Weights of a small GPT-style language model, trained from scratch on English Wikipedia.
Size: 9 layers, width 256, 2 heads of 128 (1 for keys and values), MLP 704 SwiGLU, vocabulary 8192, 10.8M parameters.
Training: 675M tokens, 10297 steps.
Each number is 128 + 24 x the weight over its row's rms, rounded and kept within 0 to 255. Layers, rows and columns count from 0. Numbers have three digits each. The size before them is the row's rms in percent of the matrix's.

# layer 4 attention key, 128x256, rms 0.147, rows 72-108, columns 128-255
083:160089120141127119069145132112084104157155113130133112134090109165116147153158145150154147103140105113132113116157125147163081087133138103136107096126147123142186139134128116121107118128124149135120128115157122115149111112143156155130119121112111132142108129109136127149130142113154144133120111121173124121103136135101143150122184108129130114112171128120141092133090108145146201129101
087:089115139162139119144131121145085137147113129117142092145111135123132155143169131121132113125132122159141142104111103136126199128129162132125082115136147163124123132143116087131145142134111154108124114140069124163161136141105174136115151139167144154126103119089101109106104156083138129139143109130157137124159148133117133057145142160122106149146208122123143091099103129119112134127111
086:137122168123141105137091099105087166109102131153076119127134159107120118128103110126147114141110134105085133165171153182164131079141189143153095131104137147112138128141105123148133162105125151161117147157106116163166166152110132125105132110107144172122149147111142082158137144127144122117115105161114144167086129115117109153145169166191103135135116111135139124160116128099105177127131
082:134123151080132113134108119105131109048117079098114112156153083112113138118096137120131097106109143098156151104103118149142137088164139157187184131150121156167113110122115117107155064122124097156137120154128110165130134110114149120135128133124145092121176102113108135101109149127112125134100115161147116151147113132132142120150118129122151095111132144125171100094139125097141138130069
092:131158124154176118120146176119118122182137122109117124137125150114179136153162109090145146145126125119111149119140124108120132144130140123129148124136083141168088192123133129163134116114131106108123091135108114116136120157133158097124165133164126119155156137116129141130149128101134152135132135139140172111099164105161165184162174104125145134170093116151085107124149182105189127151113
106:136130174134077140148104106089120116114130121103138185132110127086132119165140127153116108111155120126121167134107151133110154106142115178148140146101091120113144147125136144143141093214101071163126155131103138169149141109125152124147141144102097142148135164116137167103127101144118148129127071076128142145111121134096139127095135117134138137136154112119099172115117113166124126150098
087:156151163121101107157162144155110126183120139169094125103125114104154090114144119126145140131118141146124130175148122097136120193151138126108128090112097130096082195072115144149168107132149121143129126157106120103133125128150129125084134144074146155152157127173107125143161111111105146103129114124076109084108139105149124152144098101147115088098111123121136153131118146090154125147131
092:111115161154170115097152137138139120120144163114100166161132109135132136152106126121109145126159135134113115147156114135119081101120131151100120111116102097104107159109151127123143128121109124160119133128172109136181121114120126162169157120126150147134106124127128132128135149076089143090149121126125126108150115176106128141181095145142140125128123135212132141166051140078087112166137
081:142123106130128090170131176135156107150146089126153143114135137171130125142113120141182148131171133131157114139114086137137113167111087091110113108099156096092157104155100135116105148113145113115141116108070102143164121173104118177098133159145133081142087156163109100140133121150144101121156107127099101140161139150139143151128155136103141126122175128128117136114132087132096145142119
091:100090107108105141135169092145123118201149136126133113112096156135121173109155158120142160116085108132128103129107149113106140155144105106095097146137134094131156139138120087121123160119144162100123138143120111164151141139120143197159130087163090113113083142120138141130123155109080135115147149142145154135116129150087135115126129147146126136128159114127133151158098146110152145143104
098:121107153114107085151147169090122108159134103087109137107138147148111122155093125138121134147149088147113148125185138096130140080157159159130145122113114134131148185146139115142131121106099126121124103141110154165145138128147118149100140086131164093125140138112103114136122181078124080107115159192132156126130108129133134103142148141090141124139181148162115102170118140053118107142126
085:135122144135172134156146149144088109113114102131171139137126110141153166116138144115123128153141115143126127131111137118150125172192129147092154142133096127123112100137130127117163112190148131111175128130081160123149124125131123158162122166086150121152147116131114122129118089145135156165158123107087111131113121108136146168141084157170148162139111061146105126076136139119137109133120
084:145106137119129068151147145156107111153135113139163097116136145147169156133105146175133115113098097144126129121159160137148154165099145101132079148141112141139149117136169127149079145123148108122093083110141115143131115142084114145162100170134131138133109126093120093133168103135100098152098151160108129080114113113137125165120182145144162081122120145156129115161148121108120116107118
097:131103125143154107137095138115167096146141144113094156175123111134126128147125152117115116110157179150140119117109099108136159117142153147127132099129153112123139136124153097101085140139128156085145133144095151152138094124136118152152155124120152134113125159099133116140131127101121120113159154200111076127109122177049117108148144139143135094143100136132143105155129087143110131109141
096:150093184153199110146148139126090096135119110122128154124149109130092168129129093127113129153126122103124124112057105162141148122112133128139079147109122132139151142179143152138142135141127101137112157163123110117093144123082136186146142114108114123140118124145139120128115088136140116148074143115135130134113135156129135157115144111145149132126090145152127102124170146118169145131108
099:184133134088129108104138109121143163141104139126109130118108085175108148150124144114106168140141136138133120182087119106148136167161100126082143151138149118118141112124084115104123137115104127114136111208116125115093123173141134155150144172140176123118126095106110142132133137138132176100115093124096174106141131139144150139126145095181079164113140102087122130164130162127129095145155
093:178130129135174103179133102164156142090093093146164144138155164127146093105123119138150145135129080142147158137115119120094084122165127152124107145117115158137088158160145118145123122120142132100126137128166112170100128138129101134144114136133107147119123114136131146116144114104177121118138156124078139091152149128143082130122124122136120071155083108193104108129120161156139108079123
097:154132108092173126124154122146115174108119147115109089156162099098116131102112124111157126125182165148114076142158124111116170149148163111106130186127124120088134108198136124106086120113163131134127114143126095178167145148134149145141135104152122157090122101142140125142130124139117131117124112120131132140104119122142151110165151153115110122099128139131116184115081152120109125146143
088:140132129124126126118115141130144079140141114129118106155104096120150143131139123126126181150132090147126096095111116155094100137128121154101129098106122084149106145138144159183113140123139095160149139083124130131145156085138126140155132168123145107112098090151136131090116132110119168163107155155089070131141148138165133192129145139109135122120177132114116131150127116099097083175116
098:126175127117153155115130134161150149127126131184089119140107126116119083133117136109099144162089152122113095120123101124164181141078121151139112153130081103169155143114127130145093099115141135105167091130094123093164169120133116126137124134148126107118133129100124153104137156117143136100128115097144129131129111106156104108095192159116114146109192124122116085088140105159135099160187
098:148160140119143104169090101076148128176103128140135134176082103129153131141109129123100108116087137145124128126109144132096101130126134139133121142112100122176093140158118129133156124138120150112135102102165118134116162111132088120138159114100117174152140161116142137118138143130174171174133145177107094103147144142154108082102125091124092104131090108182123111156106101133090151120164
092:098117143135118137113156108113133166134143091138121096137129082117111144134114140142178155110149117105112145163134135116133159126116109125097140130145117146132151125149106129088107132145123165189146150099140140132169127176076102149151126125080106157091146160094110144145119088113141134097110120105157120181148098177125123105145100128133117127118165099123081128107090155113111086132126
109:136190091133143089123124143093108103087158128144144126137149115156097149170105107108120140181082140122112165110140133109137125123161130120103166101132125128163129088117140155180142096157154149128183120146108140144125153130124128111111126133146112139144141139149128114130120107130114123137161124140139099130128120132119161127135128107147135139127131126126099132134152145183134147144126
086:122125095111103160132114137118117108129121209137127129103122101147142111122144163122108151140079154126111142125123155107059114093135139129116132111138098130165150158137116135169146129119127130158118123150131126126134149127124073136168116133117137104110122120162140102089142159085118129109110125134088111093111115109083098118138144143124195135096132125164108130151133114137146178147151
139:102140141111127099154104106122152168129129120132125117086144148122108128158137143136127149132124129099149085137096085128129117149108126123137158166108173128152154122142089075152108148140093159159123173118134136102120111131145160104116145124082106148123150137116117140128120105112151156115121176121131121175146113139132117134080149103129096133142100082136123140133122088141166120120092
108:128100160109134141076163112124138134143135113137148121116123173085128172102145107139140120145164172135162082166125108109104127108100109099128159117136188120131155108141129135139111132094150155128132133111164130133126102168121102124157095105101072120151164181097068117158129163118134109156129146144134133154132137135128112100124135174121132088138139123118123137153080133088081144114136
094:137128123092164099139148113152182176121142076145112112166121096130130145116118158128106133099148130177136108131109112105195188145114162143170164158124103181128095127125128163120132111190136083100084118139124132133139097127143168111128129120135107169100127070110093129121126118116084143176149168076130187136134131131120104120124136148146110117115085116135125114155120142154150125160128
127:152107120114113107143132136124103140123113147142113098130120134118145102121194131113131137158102113123105161113137172135101118122143157164127085135145079127130134166123140159149148121133136120098146125118151120120132148108100105099159130125172140108144096105158108111062131156103123115093131096134113131093107135117124129137133139126152168092120136143132148148143165111178118138140123
111:154106144133139128102110110167174102142131114097128167109128135125071118160096161138161157154167130080110151110105115173135137078078145154173137161146164127126114135111138122105099115161123102186101117114112160132087148121119133137105146131104119108146158115156177108100094084135130099108104121099104177121136115212108136132131110139135138088125115102112110121134049117103134080112102
097:107115095106115166175118125191126097120068111159129135129139120089116128150128078132123141149126082129144127111173138161130105147140100140158096101138088114098164165138157149154160124100150117090139100128120064102140166153158089117159112159122137119166142119133155128116126133126131143090137117159119104134129134126154104107127109098165143139104094149168106139125152145119105143124133
102:078118151143139095137122117128154111138140158120113132104127126073140149133143156126150112134155129150157097134114119140144154086099137131120176103126153104148130110158116084139097141117166096117096148098130148121137117164149111139096105118139186122153153139157101126116125103156147098132131188084155104152152091112109104125136078133121131115189132075139109142104112164172153121139117
112:148132063091180076112127133103118160089140148136106107112194145148152111134137158109107110104153148129131105142096074117195100151144107157148140085160080145147066105111157167141128114077162098144114118158118138128139124172149147124138158155125096146112130110119139140155136113146152163103134116087128150101137135153134131140165115108133134135144107165169167118105142144110144147153124
115:144127160180131124151135161139130175130155164146090168127138152180139124112132125150095159075145107098133133120142125151126110126139122110135128090150133132129087111139135194097099124142141136071071145134104137125146143112133173135136114145117120118158129135162135128105143170077152165097131097112150150151145145146124142121154127099113111130139114117176121144141118133113122127120138
124:128174113151096120099110113152156122148153056119115122135146090117170192156146107086141108127130113086097105105120137147146107116137140123110090116119108133134129110111103115164097127133141148141133112127101128171145185171115179120100136112112112129133125128102093124147151126134162129109139117144061153185101140142150149141115137141136116103154093141146172108104116116135148128083125
099:144144106124094150137108147136170105111155128127150135146133130122160134149116115118142132101149131104095133134131127087099143146121137134115084086144111131093110092087187153120148120144112147130105109146086150111113092106134133149140143135101110105152139112114113115156113195138121148138106146101096123179107140144120127159142130059093117122115105128128127110139158138187133101116149
113:149164122122131128156111121116110128105149122130108108138133093124138142123153094129131130132103086151125159130130123131136134138165098123098126140140119140148128131153137156121107089115128131144155138104117147156128132129156149147132100139120119117104078129112128136121126162117157109129147112167125097102098131103103136110125143109141150161128123153156135110162148169126174146118146
096:120108155134138068150080114140132133129091107104125104129118113111112149118142159096133096120115161117084099120120098106102167141116138136142103154091101125157118154100148105119119143094101141119135100183120135113142080123147139118142168152082101138111123124113124132122150116148129100100092090113102157139130161129136145187159085098141110141107117150100109148156085130129110129104096
# layer 4 attention query, 256x256, rms 0.152, rows 73-108,201-236, columns 128-255
071:116102085171139155120123121091166113108115115103127190123138145140193171109088109126109159143151145126122148151112127137154150120127133163092127143121121149126143120140099140092146104095100077153103144099109117130154116138144120171085134167097157180146094135153120091098137101153131102143092136117121107164153143125177120108130141142161144148140142130141167118119118121112146094075105
060:093107170141111123151163148118150112138165146111119111180146135141131132123139164092090118154114152117149089142112102115117077123104124198133133076141109080146114182126114133144104141108173110127114103187117133129161165135131135134124120095134144152089140109134106159162159122127112144116117091121135129137097117159100133075112120115117095107103166116093137153150104068142124104122151
058:136138102114155122150074176146142151214109140121157130074121174101163102117138126169097134135118140171154161142140136117107130128131130175153122130112142100167122112138144127103141121103119090134142170176126176087081110151135137154177172097095119111140123117128091141104111172126118112085147118109121146100100102061124130091132115110130141104146123099130113132127123109147119155108102
062:176104132131154155124151124146115117095099110130141127145146135164108180085154156141174123106139139132165075100108112110135118085144108133137122110085116113102109082112095096129169087125166100103068161161140133103122111162132115144113172076151107175135186110145091148121106111135117133134076128133138107103166156074111112102103104113143124119126103084144111126118114122159155169126123
093:125159131137169138153099159155101116148145103122097080064115161108145124138140123149117166140126099150100108162104145124124113104088104158166127152129131117158130109118112131099165133106169126138130140163120166131142148157160156080146132120102143106138164097095073123082136128120124127104131156109123111098130118079147079107123131131117152115101127118148127123148173113120164103122146
071:129116155111135110138114148117157133104114120118151159154116156180078147110087160121113109131138103190105116123147096136082152120125156124153134132156106094164082145110130124126096103166141100163150109147131103139168128119128157107149098112104133114105110135120128134116156154118133141145101147118140114111095138146108114164134146108136125083137112168106152107166135110189111123088127
069:129128131163095123168097066107134149143074135131123132100141107080165121120119145162127120118123137142114176120168136137181097110142137110152160184145149145092127114140133123102103075132149101147158124145143095136108121116152103108145122159115110123140156141123132101139149158130198118111126096116136108110118126170111154129121139136155134142074110106123134140152125135131145181124098
053:064124108139114131070148081122147150151136161154095158188131145108116134108132156094132121088112121140147129124155150147118123147108152107096142140156132121093096127147150114134138131170126136136117117090104149081124174140169130128138091146159120137125133127114179107129114117112140134116128129162162163157137181160113079162180155171115158175143149143084150122100124131117149079124166
064:133139133116138140110118116171107100140121126097137086078116113117160070129103076172125163133130142139100147149102130116165112063106106175151148120131103120107124128139136147122099092127054131113092116140128119131097091150149095103093078069140152135135120142111130138118118129133142057131152136126153153120107145132168145102102106124110115136148132182135114122115139121139141122115158
082:080104131140099176132110091095094081100137125144112106112102101091133124109142077119124158127147106110163153136138154092134125123146094120133109091132118153153162161163166150114117140091139136167145104109140164111096090108142104113115138141078148112118124121115147126145149108109158132158126130123105140118147102138183157118109100145118130113110127120157113141128107120175056164144130
062:122126161129148104114130094094158135116140162107120150098093114124103097152100180092138095119072114167126108124127092108109120122105151142170164119167161132131114119097092114116121144111161153145121148124127121115140118158143176148081116121142125130125156159115095086142113138113122106127100160144153136124136130111104088092159101124140137098084105149108160142130128128148141131097085
062:128143076133092158109126148090160164129150160114096157163152135134137095136122143134081083139136190089115152100103146127153103129176141130125105133108142121141143119137096132059134143133118144136142124141134179140149177124117162104110115155112114163087108140131141131150129118077105087135114144153147134172122124125099119157133169092124111171113168131168132151151128131104129138113125
065:148138111124099130155097105104136151137119142123136149114118109121162131089135141146124164121159124102137083110137132098161129121143152112135099074110146157092153131115170130141167103102104175140102132146148125166119112122108121133134122097117129129096122093133133167134094133135077138118112121115096168086142154148138164092085125081125117157128185090166144160157131107125076158118111
090:100128150147103117159112146121137168129125124113161093104120123148137103096089168120129133098121117137111164149153137101157092124144173151118160116137135139161111134130102119101112151149126137124120147127077165119171161117160145132150118175114111140119109158156107149112107122143151120135116120102104121145132133086083089091149102139129089099154127126126107166132139150123101109133096
084:160167085115151114156148141147098167145118134115170128133140108129111126133136105125125142083149158091135112110143125049188127126134162104159091142107168091141112095135112141085152143106084151097106135086122135142140137133119091142156111146131128132096138093116127140097118150148090129119126173156151126148136123068102132076127101102175112173160112156137120109122121142126101120093106
077:100112165135160095141128116142122115169111102122150123070093150110133141116098125103094150115147178142116086164129162133119175147129156131155108126154154091160149075130093128130150112105125103088130118089138068139090113135149157178109110139145137135153168147124082094127110126146130186125110129123125149091143130089143133096125093122138134128126097140132109095125119116145120140119071
085:136136110131086125127167089130144136151179118141168110121117127139164153110116105131167122139115073136101135118128155138071192139112104118114141153084152144102120146082166139148126092136107126134113101150124122134122145138139139134077152100129159091125105191170152125140107140131147130102125086167126119143110154140134158111110142115103145139136152101119108192120155145155093112127150
084:103102143117155121141178105132120111155177094143127099184130140133148127151144147128139114144157114180114120153126105146065164113134123107120162150107110118125139127113167147169119106137138113110137128112130095126103138132154131146113106137128116152128100131126108105133080136158124043102154142136129136139126118113100123108125109096163136132160131113099134146090150116137153142118161
111:121102100124105154099114138139148107140092165154120134195115107186138118091151138157114130113129123103143149151166112172182107138145113123094131129110096137060114105142140131106136147151169150147125096095122121145150159117127130132121133111125130119115140170112126113148178119119104103138152125107132137171121128201132112142118157158153124171102158145130141152134044126135088125126137
077:142153134111139071113165138106128093059130145133152161144139175185130137116101120115110144105166130098120140121142129134144150145118190085129113139110095123090113135093159120186121185099117101154106135090132083169158122140141102108110147141135094100129111152115113104158132090167104101170114103133106119156158169151132080132111153127132082141162142112148105133135148163086105091128134
091:107111128098135119095129144101163171121097159112125148121087132129139138121136156125194126111131171139116082105095101102189119147119149150135156112145131139108173114125127072118150100143093136123085158152133135208139140160096108132097149126135130118083094132068147109125119148144104097098161102086093160123153122114103095160087170129071111126162121097128164129159116126146147143136144
091:145141107102129096106088105132122133099081105069129119183144117076120121056136120112195123098122148143137130114132103149120074153114153179120109120117093083113145154090161135107157156113120105126120138134133146140102110130091117128151186129095120142131166132126108094131118109144128173109115140143082137119184147138118098155124112144123119133121099177152145156147091153136156122152128
080:137131113130086110173132147122059180098116084118136128096183156111142111092111124106147131125152142094141093155123171092128138130130142140098139138161113126133151145118168132134125153132128126161138141209154126164142151101136135078124157122125155110125096118164108174127095157117155135135131089148119146124102163108097116132149102078094120122122049126146119128121132133111084115120112
116:148137096115106152138113082121130126089108105162142132146138103141127130105118093162133074138153131104105109119131143154100148131135162156108104104127109133127111093106113158117139088120141138114161091123115205099105084111156095125106115131140106148110155154130147122144125165153167143125122132171124130088120100139125124172158074145135113101114122157105116131144118127107125104139182
102:071120152144173100152153162146082139193130172153153097107098161127122121111119131153118147119121122143117112135119129129127143169119117143147089135159157131138147108126174151139129104135128090123119119105123048158129125120157138132110125166168116102133151122146123140131149097142082118129159099103122163133115098142097118155136142157168140142131161102141101168081171113147152136127164
102:144136125110096131137130099140144178151140130116115125125164124122118174135150147165127108155133110143165134080103110190184126145089121151118147096095103132120081144119127131143137115174134130152109165129126119152100124164139146081104149159106125140100137100138108119084140134134138107132152165128134168111137118152128100143135133177141124157106113156129141157111117122118162157146119
131:111086160128155176106136143136099084149116103107115164153116119145110085094176109139102148150111146127132124096082148146100124126128126112142073135131093081139122129135142188118133167140131114142180098098120123108127132135128119152142132082120170142158180117155133093097131115124122175127086151125113107139105098149179127115122104131140166097103131162119105157113141110119113110173134
110:125154121114138115129126142102148144211070146159120131107171142095155142127184090123082137109111141167134134142107132127133105093122137174095135129139099152146138083102072111122157089129114130123072146088112126139071121134080175135134150113130149132112113126128137164108115131102119163134114121097144104124128139131159112159113132069115121146124160118113120104166108160138148153134137
101:160139082100111110098150172095127148130141135152133097145145160082127149126158119125153094168089110149173141093088150109120077118115133152135115107124174124130160173143133133106112115122141150091129139147150146118139117076131152128177122115106158097140115078150088103108118141081135122127153137162108112112126121090108113118091107152096147113150153110115137129119180107106085167121140
118:162167183158100094130109112158177135175125180149118107157114163144097148119116137107108149123148134107108147113115167121123152112102138139152146143135133153144118133124076085108111120116137143132078155130153078158096177111120161141133087119116128151077140108121098114081093104060138145173138136157112153163107160160108136102123086147115127126120124101133153131151115134147101113130121
163:132161119141132130081178136137124120094143146167139146139154103147095157116104158174141096099160123154163137131143092132188133164170110103138154119115116174060162136157146121140100153093116146102100140121137111165124117131143110109152142141158116161124109108109139136159155110157105096161145114113143143143139134135111121153152110164156127144135094109163130136113098139149101158117139
117:119154121124155095143110136122100117176119110151135118124125137104140160146134110161113136093130150086158094140152093117082134145166153162125125142170140122158089085149104106139115119112118106144118111094097090097113183142134113146083151140148140124121147108150124100135146101117165168146123112158152150173118096172151179136133150156095143105152118155135135143125152132129160094115109
147:148112115120120156146127118120157101136141141118092117099131094149134111099150073087125133187126149110105150136141152114069138098117133142109173116110119145141086107106105187165148161109106112133101078146111120116158126112108122077130105116128116112137151118117144136081112165134124141104127135114151100121133102166149103149138157089097173116124108149098117116076148094110149085132164
109:131112130192131149141163128145151117101091150143147109166129091125077126126127104133136129161092125077117129136089156127111131121173117141061102138181123111104126075088135149119087123099146107149149093136118114116155117105139113133132143180159126085140165104124109129161119127120144162138137112140082112135128127202124141145121158096120152144121109123159110096158137158151145132129116
120:105169099159162150147156104138107090112133142137150150133131070175118152123123097179119128145064088139130116143136123166134134122166106071118123149123138166151122153131170154105115136147164139134143128107122116109145092136155127125108088159150124119155127134117180127123120127152116136149107132104157145149119097126106112146143103130150160131132129132138130143138098099184131121074150
102:118140139071129115115128145092117133135113156099120167143124108131131140166083123098146138148101121112144133112143141122184182117152076118150138173102167163138128123130131096127127124086119133098114117133129091169178140107100139165167180121135116129148126136114084121119119127103114086160140104159104109103151136155119133105141135137142137148129131099121114130128112148137124152116122
111:112093133167111194114121124099139125118157064125147141101179105121147115163124120073131123126147120084169070117119117095101146112116128147124089127124093119148145127126093130116127125125158142101137104110124135118155120098161079150135119164136094119096105122145155091115118140137106156130122108117151143113085119105144105134112109142144117098088178132130133115121145119113122139139111
099:135090150138127110146112115148152142106120134138130094121114123139138111131131127138150150135123192111112143133174150091082130111136178185129135118141142161101138096160124139086106112145100107117138112177116121141160142101091103156135159135126096114125112096129146102095123127116125170148120113106098128100124140109137125107153154107164138137096181176108101133130115104149131134148167
100:105122097142170096140119146140103167178134179123125133100142128083111110116132120154130125119097115131132127126162143106159135166137185163138104096137139125109140157137168162112126159130119144127135173122173129110095154128144082157137157142106102144122135150145120111133142134148139106104112134102143127152150112126114093095131151103130116127145099165118141142158143140129117125155206
098:160132084127134131131133122179148139142115104140115091158114128155159143133156162132152151144128146154106140116068131125136123121120111119163142111146140130132157112103177106128182135103111121112136154150105137038146125155124170125113130127152131115156147091163115130133113135103144085116111112143154138093155087120131173123148129117139100096156075108109144117116079154154184125150094
134:139137106128106121150099108117117170128139125088105151118144141128126108151133117115164155124129124103143159180099122112085117153166154177153154102099144120147151122132127130091131123120174157160150099136109129118136140139102161130129158092148160112129098101103140120114126136069121144168107107134110099095074158158138123097149131151153148151099136163143178090127090104110124135128126
109:159140166173102154147132099096107111124092160107095143137158131149149138126124129157101115150136118068149128128166113158094163126139099146115073158124124143126118081148124137138132129091124114111121107112106089097118101176138134104124122148137149119103176108132111152081088135126155109093134149122108116102099120130118106111151132120154154072105119123109137155124134115138147152102119
109:148092130115114128143147136138145093143109129123147132153115118109142139109161122192091153112138155155135183111150130156180136123139117115116112164112131127138097061144089150128159146140135107133142121093136141168110149150133105106118151157094118091108147137141123119145145116144138122157071115154129099123139113125131162168149099162150117124104121128137110103140135211095145112108125
087:094115132133104130075149117148128102160135134156130106158115130135103172115126148109124105174155092152143146125167079121126101160141115136113129091142136102105131095106185117125107133165111095120108121130131135162118077126093106093120119102107099097160132139126138142127164096119100138104114131116147135161112153133089160150086080134093108154134158082096126119108090124165139167087147
100:133133178103099122133155142127115106160163074116158156097135136093125112160148122139101116127159101111146173131117167115102151111122143131129098081100125157130134135171125139129126085119125147155178114111124125201109138147152144120117140129140134121151119151104116122097138116128170061114121175141103115148108153160135112132104132141125107161105174140123131173132143144124126122127112
113:160081097144099136123143111150136101137153149104172153133107131155123146121161140113147135156096156142130129145125147108122136117148135143129107084124091172120079120142134127093134136156125164092132127145135170100117145128162113117148106145076121196124141100140137132100164116111131148102106127125120137129109097103159118141095142110141104095102152110125149159156134118092120137129136
105:121128123131128130114115100160129156141114109116102147115122114100168175115140106141141155131104122151104133143121116090111135179105123144139136107140136081121138139104129147091122164143120086157119133115144119119111106116081121108091131135150125125152133150148124170137121121100129142111140137106105195134113130130089118100140135137122125110055086111112138146139125144203165109116121
108:102137120173105131131114166073138120089091117149093117144133129087166124130103095102142125160132144103146156126159129110144116153125155075123124144140120144130132121138134135132083157165123129110157100127120155098178139115118143125139115165155129147114089126193142146142116117115155113178200126129134126173101123167132152112140127129136086150124125130135086144126149142120095131142133
099:098151145133113097133117133136096095189169131092137122101131131094123132117143136150187114137112132122144132151102138174153138121106108160170135124082115124140128141150143143136113136105126132160097130085151108126133183177118146146108140074149119096138142136146133112116120139140129119111114110146085149118125140172128162125127132178071148109102126126145130134087137113112180139117150
108:136126095115148139151165138145132144163093097126097173128153126168133137095126124196131136120141150118142118153086154122105097131186114140141123095125092190108162115141112108156128129148126130141111129156102120137119126110151114125105139104129104132101115111155111109112112116141096107154139116124109168128136108104125121145144106118141132115106138160147076142147102142158127118154126
108:120164133135130121118130131118100154140129130128168151153122150116208130069154107150115149120115131076088119135140099125099139080107124175124117145159129090148140111121111142157158081100106154104092108171123114119121133142115076173117129133150095098120123150086143133134082131104131127147159121134120134088096125147113141122113129160141110131161169134088128132126098118093105146140124
110:147149124137173137133098107180098173160126149143107085087125131146127144120120120134118134118152136149121122176096123096049143123113110102159125140153118118144159132110145084105118119114141092150122143145116114082126158153115153148132149123122132111136166113148145148119101111096137128143096100128137183089124168152131137122135143089167176137130099110145133148109107112145154119142118
120:105099128123136140139165167121133087160140131130134140129124114161106124101094155132158131152134151146122122121147132164135147149117105103117113165141109108145138119132153122085159165102064155112112130111118057148088158139117095146138140127133156066102145114112110107124094106125117163113088137113118099105106165087169130123150131135105118110109137127162114128139119110139121154128110
110:168100120123121148132149108088097171129148164151061164184141195120149133111167156105121129146158126136119120126112121138124144106113153120140152099150108110131133141064148127092137108142078135087161128085127149146124123111139162126101147135140096136124140114127117164134148090115139121138184065081132113162117152124156096112102145131144127128145140120109128139138089135120140099111111
133:107102122104133131108187102135112099159114132127185080114126144120146142112143129134118111116143107127162174133162150110141130132139122110107114141101141120103128145140149138109109146145095135096102128078101109163108132099141103130117137127104130128110128128116127125120121139162138075135184120113113152116157147125140141099099176176129138110108174163130123141127163123115101110094106
108:130058168065137102153123139087090136191125136109150142104147096148142119115121098078111146098145129109109114160132154070119154131145144152138114142101131070159113160121134154118120122137128128119148116120162051153139137116172114146142139145121118137130149120153154121100131136122114127096127096129101158105136106107130176112110173135117155101164137076119133133122137157101105110103149
095:084116123126111128173142116110095144182125092097129129090119161148118121117113149129107132082108132118110116128122129131121152167122113142148180125118135079099150129131108087121143140113098133123133142173129141084154135141129136109116118127146123134152118125103152101115164154179121122130125140116136170176161118114170113169141089119143133154126110113097158126105106138148122126111169
106:114125147156116117129077122107143192073138131148128120134105141096115179137126096121139091125081157089120155119113143135145094142184124154119123132127106120144158122114147100139130197148138115152125116166100123168114109123138120124134157147117127129116115123093104110132133152098099135161138155150119151156099157089170117129146147142108104156128156134162139135133085165144194121170137
082:119136115134156121165109172123162116122099173113124144167135141195115113077154137110124163161108116103159169135138128178124121148160124155103073093122124130165097093112115114120148111170138096141147120118134146088083125139143171117093131119137151118139146130170139126101136143110112183085143135141114123134128112131077075108122140158092149116138136126077109127133132154144143137117141
115:147114132126107124121122093155127118095105123140123117117126153124128140156118135074141096117130144132165156104130103124143100101136117150109099102107163127118140123122116128080163081139074137107139150126118166098090129117142127158141132141113110135149099140119121118130104115127148101118189110151143089150116140139107179119141112117115097130111148153094108130165150160141167111143139
100:135155103046187102119128140128147149123128110170123127146183178187117116132121128144119138096102144144114152131143103123108138157127109132098122130135127140109127118163126122123167141189152107120138123147088112149158108102141145158136092126152149101158078117141123092149127176160089091116123082121151138123164146071108144162127127135115138104104133136117135138116122117128143157112127
083:122117130090107145116117184167151162127124138149147139143148115132106125103153114105107079167172138122139104103113097158110127183146104154138143188122122133118144147143141162189147138155159119125098132119108126112125137148111124121109130185124098145108128161150152100130132146108146119119140138113178165106117153168149091160142139159152111120104125150168128137146097097160151125144107
095:172101147162155102126152130130108101118093098176115121144107135125112086171108082116164109150118144129148131146126176130117130121116144146101123091138110124135167132131128173136125148171113150139128119158151155117157105120156131118148101133137134175135138148121141106130132126079138071095174157128120127113118141126075136112088139161144130122134104160159109158096144116137138122146147
100:136117113156104150128149122104170111144124154106128158160121149140142180152148150163137155079098151147099156079117154150133174116113107125142089115186113147103111092122091128158168117111111124181124088150110162140108109151127126135107159136141121137115150107120159155118121111155122190158128132161137121131118102141173079117157158104137101094154102115154130123117098185112151144130179
095:147124116146100168148146113092102139111118145148085162162123145084144124121161133128142099155135117160132155130126139122141132154152131130119116161120110124148148159075180111097153113162134171148191117168128133119118098146087101135142149095112136114156106096166147131155136095124143158146147161169094127094144120128126110111122094140090116098109105118139115127140101141141097155158143
092:138129161146126113147095137092139153141100119126103082121106121134134119153155105086121125133095135133088146150123139118129130144121141142168129132138084146130134131112159138150124125131135148103174094134148116056153091154101125116129131142143150139098144147142090139095120125061107136143118161173105126079147138126113097102112110126137142102159094114122119128154103158127106147180088
150:118134077119077160060164131130129118101154133145145106140139130145159132136134141142120134112118113129183099125165143093192132136127102130139120113151136136113123123127126111141132131137075132105106148146166145107121133088126153086127148134114103125132122140112156146146140116167126151149173118138184121142157105089149143123113130117114081135123172129108139189111175134130114143119161
104:123182137079157082130145131117154110127108123097122175170147126129107115131152134117156106146119101138113144110110132113139149134161131108108166116153158138095059131103087088121167134101150137159122133110135068119145180116153126155106115134139174100124168126142157072140103123118167166124130124185132112172167105116167103159159109106120122085151128148121100121124121148138139139141104
132:181122163175153150140101110097095133137117165117088097104115152138112109108149114116118132135168124103124145143118140176066134153185178136145149126108111152109134166143131134177146102112155128159154101134145155100158151122153120094136120136152103153117172120093104164117090112118111103131143153115121113100130140148115123121157130118132154129135076118105170112125091147134139125122116
095:128113110139090149141146132120149151115141168144153123125159117176114121096085131150096066117108104122122103107082127111129104074126138128094107104150138099149100123122097125150104112125167076090112098125116150165108084140113124139164133154140101110124137133131100147149116166123134145133107119151135097103152123164142156149139148121113132121111145149150143113144143153072147152071100
093:149113116154124102144132135128117131143137123131121129155111122119137115119112112131144126111124166100080119100133137191128136126111117152107100138135111127103129172171113116116097121144131146120145126102139095103107112122170131151103134076117163130133116138108140067108107157155148173138102153118143101136133154120107118139150107123094100096148146171129090134177142101128120164135122
094:104080153114171129147120159098079150143132168129150108095114156138101106164124156105131150128137123103139079137128151130164149050124127115074128169147139146153130121081139102077138135090118087131091135099145138119104081104092101119137125126126114143144131137104106100152118111140105108135113140120126123116101148157117138098147175133140109122096175085084122098170093119103125135114139